Weights of a small transformer language model.
Size: 12 layers, width 192, 3 heads of 64, MLP 768 tanh GELU, vocabulary 4096, 6.17M parameters.
Architecture: LayerNorm before each block, learned positions, biases, tied embeddings.
Training: a variant of Adam for these matrices, 191M tokens, 5814 steps.
Each number is 50 + 12 x the weight over the matrix's rms, rounded and kept within 0 to 99. Layers, rows and columns count from 0.

# up: layer 3 MLP up, 768x192, rms 0.0929, rows 689-757, columns 96-143
# down: layer 3 MLP down (transposed), 768x192, rms 0.0691, rows 689-757, columns 96-143
up689:43 45 49 31 47 70 68 47 39 31 43 55 54 58 53 39 52 51 29 65 39 75 52 62 45 59 28 55 61 37 67 58 64 35 48 75 54 85 57 70 48 62 41 91 25 44 64 40
down689:63 59 55 50 47 43 59 48 38 46 51 71 46 68 29 51 45 49 36 57 33 37 54 38 58 52 45 51 52 58 50 53 56 38 53 49 55 55 55 50 51 40 40 52 54 60 43 57
up690:45 53 63 59 50 51 60 60 44 23 31 48 53 54 34 70 44 41 36 51 37 58 62 55 55 78 53 47 56 38 65 38 58 33 45 49 51 57 58 51 60 34 29 38 55 47 50 50
down690:44 46 59 50 53 62 46 51 45 45 45 40 49 61 60 57 67 56 56 52 52 45 53 45 34 48 50 46 52 44 59 57 47 50 54 42 48 47 49 52 38 55 47 52 42 40 48 59
up691:61 58 47 58 55 50 66 70 57 54 43 45 36 49 49 60 52 56 63 49 43 60 42 59 52 52 30 52 47 56 55 48 50 41 30 64 59 49 58 34 57 49 39 58 39 57 31 39
down691:81 43 59 45 48 42 36 41 42 60 32 41 61 69 60 53 59 34 51 43 53 76 48 61 51 59 51 47 64 41 59 37 65 45 39 52 35 48 36 35 45 27 32 52 55 69 44 55
up692:74 53 45 43 50 41 61 52 45 37 32 47 52 68 46 61 53 54 57 69 44 59 54 31 38 57 34 57 47 49 57 39 44 57 59 49 46 48 51 37 56 45 37 67 27 58 42 47
down692:21 53 29 48 67 72 70 50 54 43 44 52 35 54 51 46 51 36 48 58 37 52 58 62 48 59 57 35 53 59 57 58 40 49 62 43 55 46 50 35 36 37 40 66 46 40 43 34
up693:44 47 37 50 36 40 51 53 45 49 63 50 38 62 45 45 61 43 48 51 51 74 42 57 62 51 46 63 55 53 51 59 68 44 56 51 49 69 42 52 64 57 49 53 57 51 51 39
down693:48 62 61 61 64 55 52 51 42 50 49 45 58 47 53 54 34 53 46 58 43 34 45 44 53 58 60 40 53 46 76 50 43 37 42 67 60 62 62 50 43 55 33 59 48 64 51 30
up694:44 43 48 62 38 15 71 74 36 36 48 71 60 69 69 57 57 48 49 49 37 59 58 51 40 48 67 39 63 48 69 54 67 31 34 49 58 56 62 42 64 55 42 51 68 51 70 47
down694:33 66 66 44 45 65 59 31 58 54 59 36 33 38 59 44 45 52 56 52 42 47 41 40 43 33 35 65 52 42 58 64 30 39 21 49 50 37 45 62 54 29 37 57 46 43 61 58
up695:45 69 60 49 50 51 55 87 32 43 40 39 46 44 49 67 55 38 75 42 40 61 41 59 66 63 40 61 51 67 45 50 45 29 55 56 41 53 49 47 45 57 33 48 41 52 39 66
down695:57 44 43 48 59 46 46 57 49 59 48 49 59 45 60 54 39 58 57 40 56 66 71 48 51 59 63 40 40 51 44 54 64 63 59 55 47 60 62 60 35 44 54 59 47 48 32 56
up696:50 54 57 64 28 40 52 65 44 41 46 60 40 60 32 61 54 52 35 60 48 61 53 54 49 63 43 38 75 38 35 39 47 48 63 64 50 53 63 27 62 33 25 44 46 75 40 70
down696:35 56 48 49 52 43 45 53 47 62 42 51 62 50 61 49 41 51 56 55 46 62 60 46 43 54 32 60 42 63 40 41 40 48 53 49 63 59 63 36 46 53 44 56 48 36 27 54
up697:41 55 54 61 51 54 62 55 45 44 66 36 51 41 53 65 51 55 41 66 58 49 40 41 57 51 36 45 50 51 72 60 53 53 44 58 57 48 42 49 59 56 35 63 44 50 48 39
down697:48 65 54 47 55 45 60 61 48 47 48 39 54 49 38 63 45 52 50 58 57 46 44 58 50 59 39 55 50 43 66 50 40 43 56 42 40 52 58 40 54 46 57 61 39 52 27 53
up698:56 62 48 52 58 48 35 52 36 57 52 29 49 59 59 50 55 14 37 60 32 54 53 34 51 58 44 51 56 48 47 64 49 53 55 45 34 46 26 56 46 20 48 45 65 71 60 84
down698:52 54 61 68 43 53 45 47 58 70 55 47 46 53 52 41 50 51 56 54 43 44 52 43 45 56 58 64 44 29 42 60 53 64 63 44 44 45 43 37 42 41 46 44 54 46 59 65
up699:30 46 47 52 40 51 45 49 28 55 66 50 29 48 43 42 43 33 41 44 53 55 52 48 52 57 52 74 58 65 57 62 80 36 63 54 45 52 55 50 59 36 30 42 50 54 59 36
down699:44 50 48 47 65 57 60 44 70 84 40 36 58 48 29 63 59 57 46 54 46 51 69 72 84 50 38 45 62 41 63 58 35 66 37 43 51 59 48 25 42 60 21 45 47 62 44 49
up700:46 57 59 60 38 44 54 57 44 43 76 64 31 88 46 68 48 24 56 41 46 46 32 54 61 75 47 69 62 67 56 79 90 40 76 60 45 85 49 42 63 62 00 47 55 50 42 28
down700:66 55 55 66 48 41 62 47 62 51 41 46 66 42 38 40 48 63 48 70 49 49 34 45 41 40 44 31 77 51 63 37 51 29 39 71 56 78 69 26 33 40 32 58 45 42 51 66
up701:56 49 37 40 36 36 39 56 36 34 37 51 48 49 44 45 60 37 57 56 48 69 51 56 63 65 43 56 70 65 50 49 65 36 49 43 52 60 39 54 58 62 45 40 61 63 54 61
down701:58 54 58 62 59 68 48 71 41 45 58 32 51 39 53 67 48 51 53 46 54 32 41 56 50 60 57 53 84 46 69 46 35 36 65 76 26 40 62 30 42 27 38 45 33 60 43 47
up702:54 53 53 38 44 50 53 58 36 52 43 55 57 60 64 53 53 37 59 42 46 67 43 58 62 63 27 63 47 54 60 56 73 46 53 28 56 52 19 59 59 54 37 43 65 58 42 46
down702:56 42 52 35 54 60 28 38 44 43 45 41 55 55 76 55 66 39 65 55 52 53 69 69 55 49 49 54 66 40 70 62 50 42 46 48 70 59 60 61 54 45 39 62 49 54 59 51
up703:48 53 54 45 46 59 59 58 56 41 46 52 48 55 68 56 65 50 48 60 40 60 56 41 63 58 45 42 62 41 43 46 62 34 27 63 74 60 43 72 59 55 50 57 45 45 50 45
down703:68 50 34 63 40 48 54 59 45 48 39 53 55 58 39 43 50 48 53 60 51 53 48 53 34 44 52 55 48 66 62 53 54 54 42 49 55 50 56 40 52 48 54 49 55 29 34 42
up704:32 60 61 65 55 27 49 56 40 64 55 48 29 51 50 60 55 47 49 64 60 49 42 30 64 50 50 39 59 31 55 77 69 40 62 49 45 45 49 58 51 51 38 64 45 54 50 55
down704:65 53 38 62 45 38 47 57 58 56 54 55 55 49 41 43 62 68 50 32 40 44 75 45 55 44 55 51 44 55 62 54 64 36 44 45 42 50 57 47 31 30 41 60 48 68 37 53
up705:36 58 49 57 51 42 64 54 40 37 40 65 28 61 47 37 54 47 60 58 50 63 37 49 51 66 34 43 77 58 49 62 62 26 59 57 71 58 48 35 64 53 45 37 60 56 56 52
down705:67 67 63 66 65 43 50 54 38 35 21 32 51 44 38 64 34 52 35 40 47 51 57 61 33 73 26 45 72 46 62 55 44 45 45 78 42 64 66 45 46 20 24 43 42 60 51 53
up706:69 55 60 40 53 38 69 68 47 46 48 50 26 42 58 46 84 44 52 73 42 56 57 21 50 66 50 59 74 21 63 54 36 37 71 67 25 57 43 26 62 50 39 52 35 69 78 49
down706:57 45 55 38 55 51 55 35 51 37 30 67 50 63 74 42 79 55 37 49 35 60 40 64 36 55 46 41 81 44 73 53 23 45 68 60 57 64 60 29 38 46 35 18 51 61 70 60
up707:45 43 51 46 48 38 84 56 47 48 47 40 46 63 81 46 67 49 52 51 43 64 50 60 55 53 38 56 75 51 70 59 66 39 49 70 37 63 48 57 61 48 46 55 50 49 48 44
down707:60 52 51 51 45 39 54 44 50 39 57 42 56 48 47 32 52 54 62 55 54 61 53 35 53 40 47 44 58 54 44 57 69 64 75 55 63 40 56 51 44 60 37 37 49 37 39 45
up708:61 62 51 54 33 43 44 50 58 46 46 58 33 39 57 58 41 48 44 57 58 48 38 52 53 57 35 44 39 26 42 34 38 30 48 42 59 50 31 39 53 48 45 48 51 59 56 65
down708:52 53 49 61 49 37 58 33 44 54 25 43 31 30 52 68 41 65 44 41 62 57 46 50 59 68 49 41 46 71 52 43 46 47 54 41 50 35 49 41 40 50 51 53 70 52 60 50
up709:37 55 49 44 50 44 41 53 47 24 31 52 39 42 66 36 60 44 44 54 61 70 61 68 66 56 41 36 59 50 51 36 50 33 44 38 48 62 53 47 58 61 57 58 62 46 66 34
down709:56 33 45 58 67 43 40 45 53 36 60 33 24 57 42 25 52 53 54 61 62 43 83 50 56 50 40 39 45 58 57 58 57 70 58 58 48 42 37 36 57 62 41 78 43 50 53 42
up710:40 49 45 56 39 43 69 57 48 32 61 51 45 66 80 51 61 32 62 56 40 64 59 59 70 54 61 72 66 49 53 46 56 22 56 46 61 61 52 50 67 54 43 53 54 63 74 43
down710:70 50 31 37 35 23 46 22 37 38 51 65 41 53 68 84 49 50 49 50 60 52 72 50 57 68 68 54 59 38 42 46 57 45 73 37 32 42 20 52 29 67 28 53 70 35 67 49
up711:33 60 54 37 40 59 53 54 34 41 48 55 52 65 52 61 59 39 60 54 40 69 77 62 58 57 20 65 55 48 78 53 64 27 49 34 35 52 16 47 61 46 30 38 36 67 51 39
down711:52 51 47 38 59 60 50 43 51 52 51 50 34 59 50 43 54 42 52 56 39 47 48 53 49 53 44 51 60 55 60 49 48 27 43 52 61 61 41 48 39 46 32 57 57 44 47 47
up712:30 59 35 42 36 51 73 57 66 49 34 39 57 67 38 50 62 25 33 39 51 55 68 83 55 72 56 59 60 61 52 41 53 42 48 66 68 42 44 72 64 27 41 53 57 49 65 46
down712:60 58 50 42 50 52 43 45 38 43 61 55 56 42 47 37 45 44 52 57 53 43 52 47 43 29 68 62 41 69 59 55 48 59 49 63 50 20 42 60 51 59 61 45 63 49 47 35
up713:29 57 55 46 52 20 35 47 65 53 42 58 28 71 45 64 31 60 52 66 48 55 32 59 43 80 42 31 66 49 80 64 45 45 43 63 48 41 61 55 73 69 40 45 62 47 66 57
down713:33 57 47 53 51 37 58 43 52 37 50 40 33 52 50 69 47 51 61 56 59 53 51 22 46 54 62 21 50 54 64 57 49 45 37 44 47 51 55 53 59 62 37 43 67 54 56 54
up714:51 65 37 47 37 48 77 64 50 54 56 53 49 38 31 47 56 30 41 58 43 52 48 52 44 54 52 56 42 55 52 51 53 49 69 48 56 57 49 32 50 68 58 44 52 38 80 78
down714:48 47 43 49 53 29 65 51 39 69 52 59 62 55 39 58 54 59 57 40 36 40 44 54 52 51 69 57 54 50 52 44 32 64 50 69 50 43 53 56 37 41 46 45 37 34 60 53
up715:37 52 48 41 47 48 48 57 49 51 52 49 45 61 51 60 58 39 53 55 56 69 44 53 71 62 39 62 54 50 46 47 66 46 61 50 51 53 49 53 56 45 43 41 60 64 44 48
down715:60 42 63 55 56 42 47 53 40 52 62 44 48 46 50 54 41 46 61 58 47 36 42 48 61 60 51 60 46 34 46 52 38 59 53 58 54 43 59 45 42 50 46 54 39 50 40 53
up716:37 39 53 58 58 49 55 54 59 48 50 44 29 55 41 68 47 53 47 50 54 50 37 64 62 75 63 57 53 38 53 60 46 55 50 55 56 53 56 57 62 42 38 47 47 56 57 38
down716:37 53 34 51 54 59 68 66 28 61 57 41 64 51 47 63 42 60 33 55 52 35 46 30 44 43 51 49 50 48 64 59 52 52 41 67 47 58 54 57 63 62 54 53 35 41 49 37
up717:41 66 44 54 58 48 53 57 37 33 54 57 35 48 41 40 50 42 55 45 31 67 57 50 58 45 43 38 48 57 56 61 64 38 49 70 51 67 48 53 48 45 40 56 55 64 46 60
down717:48 61 46 47 56 53 47 37 36 34 35 30 40 48 62 48 58 51 48 50 61 45 53 45 55 33 49 50 61 62 53 53 62 33 48 62 33 70 61 55 16 47 25 67 47 58 59 47
up718:49 64 53 55 44 60 73 79 53 46 47 55 35 58 62 66 43 50 45 66 31 66 66 43 62 66 41 53 48 46 62 65 65 14 49 53 60 59 39 71 71 48 38 52 39 52 64 46
down718:32 60 38 63 50 46 38 46 38 53 40 45 34 61 46 26 43 41 45 59 60 65 79 42 32 31 57 42 45 54 47 45 54 84 14 53 56 31 51 45 38 30 39 71 31 39 72 28
up719:48 54 52 40 50 22 62 66 46 35 35 45 30 54 57 44 60 38 67 73 49 70 54 58 67 59 46 51 76 53 43 57 49 45 39 53 54 78 49 39 56 48 45 46 42 58 55 66
down719:23 65 54 58 53 46 48 64 43 43 43 52 49 44 60 65 53 38 56 58 47 52 45 42 65 81 60 46 71 31 56 56 40 40 57 58 65 60 40 38 48 46 45 50 58 52 50 52
up720:38 52 41 51 56 34 89 51 50 48 68 46 55 91 57 47 41 29 27 30 45 50 32 80 43 47 58 73 46 51 56 63 69 43 42 77 62 62 62 68 70 42 12 55 55 44 69 29
down720:36 44 33 54 64 43 39 52 44 62 50 40 55 33 43 40 81 56 29 50 37 68 64 23 72 39 46 73 37 53 68 56 46 66 53 54 65 44 60 44 31 44 57 60 31 46 70 67
up721:46 49 41 62 51 23 32 43 47 34 59 41 57 48 65 53 47 52 47 53 61 47 40 66 81 43 44 73 45 48 32 60 54 46 59 40 53 49 57 53 65 44 57 50 51 50 51 59
down721:63 53 39 68 32 72 49 64 58 64 41 32 43 47 60 52 41 71 50 51 54 43 44 69 48 51 48 58 36 57 71 64 47 61 68 48 52 22 47 61 41 47 45 84 53 46 51 49
up722:71 61 64 49 62 41 34 42 27 44 53 28 59 50 41 40 48 62 45 58 22 67 58 55 52 63 29 47 70 39 50 57 56 53 52 57 51 58 41 51 52 38 37 64 51 44 40 50
down722:56 46 65 40 57 34 57 62 46 34 42 48 68 47 51 47 56 63 28 58 49 63 42 33 30 50 65 52 43 70 44 47 42 38 44 38 72 57 41 35 37 33 48 32 40 52 49 38
up723:53 50 54 77 27 54 64 44 34 48 29 58 65 52 34 68 59 53 59 53 36 64 42 32 49 56 35 46 55 43 52 51 56 49 45 42 74 51 49 50 47 48 22 49 47 64 46 64
down723:60 50 59 57 48 49 39 56 56 53 40 59 69 70 41 44 64 50 53 55 37 53 44 74 44 65 46 45 51 41 55 55 44 37 58 62 52 46 67 45 38 52 47 36 33 45 50 60
up724:70 60 74 52 47 44 47 51 34 41 32 34 65 36 45 77 64 48 60 45 49 58 42 70 60 53 41 61 41 26 62 42 62 39 69 37 53 58 33 64 45 59 46 55 56 56 62 64
down724:44 52 63 39 40 41 50 17 54 54 57 43 41 57 54 75 46 51 42 44 22 45 55 48 48 38 48 45 51 62 54 39 40 60 59 52 57 49 49 43 51 50 37 43 37 62 46 55
up725:54 66 58 56 50 48 53 71 48 64 44 49 51 57 66 54 62 39 66 36 38 51 48 47 49 52 37 40 56 45 70 59 58 47 58 46 44 42 51 41 52 39 21 62 45 66 42 57
down725:44 59 36 51 52 31 68 50 42 71 47 55 32 60 52 54 40 37 52 41 35 51 50 45 53 41 46 50 45 53 56 49 39 40 49 47 64 51 47 24 37 38 42 52 49 67 36 41
up726:43 44 35 52 42 40 79 50 38 50 65 54 53 45 48 61 52 42 72 49 45 48 32 49 53 62 54 65 65 37 42 70 58 49 37 50 41 50 25 67 58 24 35 33 85 49 74 40
down726:53 50 56 43 55 61 50 61 32 48 36 55 28 68 48 32 48 57 38 28 67 52 36 44 52 67 64 37 48 45 44 49 55 52 57 38 44 40 42 61 44 39 19 48 46 35 67 32
up727:43 69 50 47 46 42 57 67 34 24 39 33 42 46 52 88 65 40 46 43 43 60 49 54 63 54 39 69 51 35 54 49 44 30 48 51 54 57 44 58 59 43 36 55 70 43 58 46
down727:51 63 43 46 55 53 56 44 49 63 33 60 46 64 58 44 46 35 44 55 43 54 62 67 65 38 52 51 61 31 48 53 42 35 47 38 70 67 23 51 43 49 38 58 68 48 66 48
up728:52 58 49 60 51 58 60 53 34 61 62 67 53 53 54 66 37 35 21 44 45 45 39 76 46 51 58 67 67 57 73 82 73 38 28 58 64 49 45 52 54 58 29 45 50 43 54 38
down728:51 59 57 45 47 52 49 71 62 31 56 33 42 43 46 43 66 48 65 55 55 30 35 66 60 47 62 55 48 55 44 42 58 32 77 80 71 66 60 75 74 34 41 18 42 42 65 45
up729:50 74 31 43 38 46 48 46 47 55 44 70 46 61 60 55 70 44 49 63 49 54 46 36 43 48 38 30 35 36 64 55 44 51 35 39 64 55 47 57 40 51 59 68 70 58 79 75
down729:51 44 55 64 48 62 38 41 41 26 49 35 89 77 31 60 56 60 49 44 40 51 47 38 42 42 43 42 73 32 20 49 39 39 50 27 49 57 53 50 41 42 60 62 54 67 73 39
up730:37 68 48 65 55 47 61 67 39 47 26 49 26 49 48 36 42 39 68 48 51 56 35 55 66 79 56 80 52 60 50 63 64 23 51 73 39 57 57 35 49 58 24 60 32 46 52 25
down730:62 36 50 40 50 73 31 29 46 59 46 43 60 39 46 42 52 51 57 40 52 54 67 54 45 55 66 74 26 33 54 24 43 67 44 43 47 56 47 38 23 52 51 46 62 26 53 26
up731:49 56 50 50 51 49 49 56 45 55 44 47 56 50 55 54 70 42 50 65 34 67 47 63 61 81 49 63 64 45 56 60 49 53 58 47 62 59 43 75 62 42 48 44 41 69 61 55
down731:71 67 56 49 61 37 58 63 15 63 60 59 57 54 29 75 39 25 59 36 45 60 56 48 51 62 36 56 77 33 66 46 46 57 66 59 31 71 51 36 30 46 28 56 56 34 26 45
up732:44 58 37 38 36 25 58 61 39 32 42 51 38 72 44 52 49 42 35 49 54 68 62 63 66 59 48 46 61 59 43 44 54 44 32 33 57 48 49 54 59 56 47 61 68 54 60 42
down732:52 53 46 70 57 24 40 40 55 58 05 26 44 50 54 63 40 47 38 44 67 25 24 44 33 29 48 53 67 51 62 35 31 37 53 50 46 36 65 42 31 35 17 55 29 47 50 66
up733:33 58 38 56 56 56 51 62 35 55 52 54 37 64 45 70 63 38 54 57 43 76 53 52 57 66 40 58 73 61 57 60 54 18 50 56 45 57 57 51 52 54 48 51 49 81 52 51
down733:61 67 68 62 41 52 28 62 44 71 42 55 35 40 47 66 43 55 43 55 68 51 55 46 39 79 30 49 55 45 55 53 38 48 54 58 47 65 40 29 28 41 33 64 39 32 40 37
up734:44 47 57 37 36 59 53 48 42 56 50 56 54 64 55 52 52 45 34 52 33 75 67 51 47 59 47 65 55 51 54 61 56 49 53 48 43 55 33 63 50 49 48 44 55 66 57 42
down734:47 45 48 48 47 50 51 47 49 52 67 41 37 53 49 59 46 44 53 46 50 54 53 52 53 47 31 56 56 54 50 61 46 58 50 43 53 48 38 55 48 39 42 53 44 42 42 40
up735:46 66 55 55 49 55 53 66 36 32 50 49 43 60 56 52 51 48 25 64 38 80 72 33 54 55 29 44 55 45 70 57 59 37 35 62 49 71 56 42 52 40 35 76 48 63 55 37
down735:45 48 64 28 65 46 52 40 38 52 50 46 36 57 56 74 53 45 46 45 51 43 44 53 56 20 60 44 54 63 45 49 50 54 46 61 60 56 52 47 25 44 54 37 50 51 35 57
up736:57 47 42 45 56 41 62 42 47 45 65 31 59 73 76 59 54 29 52 26 53 52 33 66 56 44 44 65 39 67 63 48 67 45 65 66 47 63 56 62 60 54 50 81 33 62 36 56
down736:68 44 49 50 56 33 43 48 46 46 64 46 34 45 41 27 62 39 71 64 57 40 40 31 42 51 52 40 61 34 57 58 35 43 75 47 54 37 56 20 66 54 49 40 67 59 51 42
up737:62 53 54 53 31 34 54 42 55 30 33 46 51 40 42 56 62 64 44 57 39 49 44 46 46 47 49 40 44 57 59 26 52 40 21 20 59 58 47 59 57 45 47 42 59 48 41 56
down737:45 57 48 46 52 57 51 52 57 57 35 54 47 69 63 66 39 35 54 50 48 77 54 56 45 46 26 37 51 66 40 42 51 67 35 56 57 52 52 54 49 57 68 39 56 48 29 73
up738:41 58 45 44 46 37 59 74 31 30 56 60 45 58 38 59 55 41 57 56 38 64 54 63 64 62 50 60 52 57 52 48 64 36 48 37 50 58 44 47 57 47 32 45 58 51 62 54
down738:55 61 51 43 54 51 39 54 54 46 31 47 35 47 58 56 55 45 48 37 50 44 45 52 57 42 72 49 62 41 61 51 27 30 53 65 52 44 60 54 50 36 41 48 46 59 65 52
up739:49 73 43 43 33 47 68 39 33 53 41 62 54 51 53 54 51 42 66 34 28 60 50 64 45 60 37 55 47 51 73 56 61 31 27 72 55 72 30 71 44 33 40 83 50 66 48 58
down739:55 59 57 33 63 45 39 33 56 43 38 52 72 42 60 52 50 52 58 52 59 42 50 49 34 35 58 27 69 37 36 72 59 61 40 52 50 43 60 40 33 40 51 44 41 44 70 51
up740:35 62 60 49 47 33 38 58 41 29 44 32 44 43 45 59 55 42 48 51 40 55 57 51 62 82 44 45 53 41 44 35 46 35 68 30 58 37 52 59 52 42 44 45 48 46 83 72
down740:43 49 64 47 59 54 48 59 41 49 82 49 74 23 48 50 52 45 45 49 34 48 54 53 30 45 51 42 49 67 44 46 30 43 56 47 47 25 45 58 57 45 41 59 26 47 55 60
up741:38 68 43 65 38 45 54 51 23 51 53 56 63 41 33 75 37 26 34 22 48 61 07 67 58 51 75 46 49 70 69 58 71 36 63 24 56 83 68 55 46 66 34 64 65 49 56 57
down741:22 58 41 56 54 62 48 59 75 33 40 48 71 44 68 62 55 42 44 60 38 50 25 82 72 59 52 60 48 72 44 57 63 11 19 55 31 39 52 45 65 47 38 50 41 47 58 28
up742:31 48 45 61 70 64 49 58 43 43 43 61 36 43 39 41 43 48 43 55 58 71 33 66 44 51 50 57 96 48 58 73 70 50 50 45 33 74 48 52 51 62 48 62 49 47 70 36
down742:58 60 30 48 42 54 35 48 53 43 57 40 39 65 45 69 37 44 36 33 47 45 52 18 48 21 50 67 20 55 42 35 29 69 57 48 53 52 46 53 71 57 54 41 50 37 41 32
up743:26 72 50 55 52 56 61 64 50 46 65 60 53 53 42 69 56 46 44 60 53 54 52 42 49 54 41 50 64 53 65 58 64 46 38 50 60 49 57 56 57 52 37 61 59 40 60 40
down743:60 57 48 61 52 42 50 62 46 57 33 50 61 50 49 50 62 37 44 61 46 42 51 51 45 60 39 43 58 47 60 55 51 45 48 47 53 46 65 33 49 56 53 42 42 43 26 56
up744:47 49 56 56 57 48 61 56 48 21 39 65 51 56 49 55 67 55 64 61 28 58 65 48 46 60 50 46 38 57 67 44 57 31 35 50 55 56 43 62 58 56 39 46 36 51 41 52
down744:52 34 47 40 55 46 33 49 31 66 33 54 48 47 52 43 37 78 60 52 68 66 48 55 56 41 51 47 38 28 47 64 66 62 40 65 31 50 37 50 49 57 60 53 54 49 29 41
up745:32 57 59 41 51 31 67 42 66 37 33 56 54 28 47 75 43 53 46 58 32 62 38 47 55 90 49 34 71 42 58 45 50 45 55 42 77 67 54 45 66 37 36 21 64 47 65 68
down745:34 46 33 40 34 77 40 56 62 40 57 21 45 60 36 41 56 59 47 53 30 49 25 69 69 82 49 43 63 49 35 46 69 48 71 41 52 50 54 47 51 48 54 35 41 42 71 46
up746:42 68 52 59 36 34 29 84 44 53 45 43 52 46 54 60 46 22 40 56 54 67 46 38 73 71 45 53 64 52 73 61 45 27 62 51 48 68 43 52 59 40 12 55 54 70 52 68
down746:47 46 46 56 43 52 53 55 52 55 53 29 36 40 40 56 49 31 59 54 39 52 43 51 49 47 41 54 50 56 68 45 66 25 59 51 49 55 36 57 60 47 62 65 57 71 52 62
up747:44 49 36 50 52 52 41 55 48 43 45 50 59 41 41 50 42 31 39 57 46 60 40 65 60 53 53 60 72 43 56 63 59 55 46 53 44 61 44 69 63 61 48 59 41 60 49 41
down747:53 38 45 40 68 51 44 58 53 53 44 65 53 51 49 57 57 52 36 64 44 52 28 55 64 57 56 49 64 35 60 57 64 39 40 54 55 49 46 66 57 49 35 37 46 48 68 47
up748:27 54 62 59 57 37 68 72 66 42 54 53 27 50 53 50 48 33 72 51 47 52 49 46 60 65 59 45 63 45 58 51 56 43 49 64 63 57 54 54 84 35 47 41 44 61 45 46
down748:42 54 59 45 45 58 60 55 38 42 77 51 56 54 55 61 50 35 59 52 43 47 56 52 51 44 64 45 48 53 52 53 45 59 46 51 38 52 48 56 74 55 53 50 51 62 54 44
up749:26 56 57 65 47 42 54 50 11 67 28 42 49 47 41 66 36 52 29 76 58 51 41 37 57 58 36 50 41 36 54 84 70 20 57 60 56 78 52 61 47 43 20 55 39 51 59 49
down749:73 44 55 58 47 50 57 40 52 47 56 38 59 52 56 67 81 49 61 62 33 28 53 48 40 24 81 42 71 37 45 46 48 40 42 43 41 51 49 46 48 46 62 44 66 34 47 66
up750:47 56 45 52 54 58 44 63 40 43 40 54 43 63 51 53 58 39 41 51 38 70 46 49 59 62 45 49 59 67 53 59 49 26 34 50 41 63 51 41 66 50 52 52 54 46 54 47
down750:50 67 61 50 55 48 22 48 51 58 32 55 33 47 31 52 50 44 38 33 54 72 70 56 57 69 38 62 59 39 63 59 55 42 49 32 59 51 53 19 43 35 33 72 42 51 53 31
up751:37 56 40 41 36 46 53 38 40 50 51 48 58 51 49 51 47 41 88 49 58 47 35 54 61 44 53 57 50 51 42 68 45 17 44 74 49 62 43 57 64 33 38 73 51 76 46 42
down751:62 61 65 48 55 37 24 59 51 68 32 39 38 36 81 49 51 43 39 49 58 63 41 70 60 43 28 49 33 59 51 69 60 93 36 55 54 63 36 50 41 52 71 56 42 69 39 34
up752:60 62 52 53 54 42 61 57 50 38 36 57 38 47 69 61 58 72 49 60 35 51 43 49 54 55 25 41 62 51 58 52 45 38 53 56 42 46 51 42 64 39 42 46 25 64 39 44
down752:60 38 33 63 62 62 48 25 39 69 50 61 59 45 63 58 36 37 41 31 44 51 39 33 56 53 54 58 40 64 73 14 41 57 60 56 63 68 52 57 29 58 55 53 44 49 59 67
up753:48 60 50 44 41 29 70 59 47 41 30 39 51 56 50 53 49 39 33 47 52 61 42 68 55 70 50 61 77 46 65 49 72 44 32 60 50 79 42 61 66 57 24 53 64 55 81 55
down753:48 71 60 57 40 37 72 52 45 38 49 51 40 39 57 65 74 39 34 68 44 52 61 62 62 35 41 51 52 42 72 71 60 47 47 47 46 45 53 45 47 44 34 53 41 28 42 38
up754:49 60 48 48 45 53 49 62 45 35 44 42 40 59 49 48 50 48 49 58 46 70 56 67 72 68 45 52 57 50 44 39 55 32 32 45 61 68 52 38 50 56 53 48 29 89 55 60
down754:23 69 60 47 38 49 14 50 55 78 35 42 45 47 53 48 36 46 44 29 60 53 66 59 56 93 43 45 71 43 68 39 53 45 61 38 64 65 48 29 21 63 42 56 51 49 54 39
up755:42 56 54 51 50 47 50 59 21 54 47 59 57 55 49 38 39 39 58 34 32 59 43 47 51 52 48 44 52 45 63 69 88 42 34 67 43 81 51 54 50 43 29 72 45 53 43 44
down755:42 69 57 56 58 56 38 28 49 56 58 49 35 40 48 39 52 50 33 61 36 39 61 43 45 38 59 44 40 54 55 45 25 28 39 48 53 62 51 37 14 49 67 60 40 51 59 62
up756:41 55 37 54 49 28 65 51 50 39 66 59 34 42 56 38 60 41 82 62 35 51 65 72 51 55 50 75 60 51 73 67 59 15 48 67 43 58 49 30 53 42 26 57 49 53 50 56
down756:50 47 34 68 49 42 70 51 64 58 66 35 63 32 46 65 56 31 61 60 77 45 71 51 59 49 49 47 56 29 39 34 66 52 64 56 66 67 50 32 57 65 36 60 50 61 77 65
up757:49 63 43 49 34 51 64 48 42 60 60 38 62 50 48 73 46 18 68 45 39 66 49 50 63 42 53 62 60 29 56 78 73 53 60 65 50 52 49 45 48 35 44 47 47 60 44 65
down757:71 33 51 59 49 53 67 32 48 58 39 49 59 63 61 62 77 67 71 35 21 51 40 51 57 59 36 64 35 65 78 44 57 90 53 49 43 45 48 41 50 44 53 34 58 64 57 46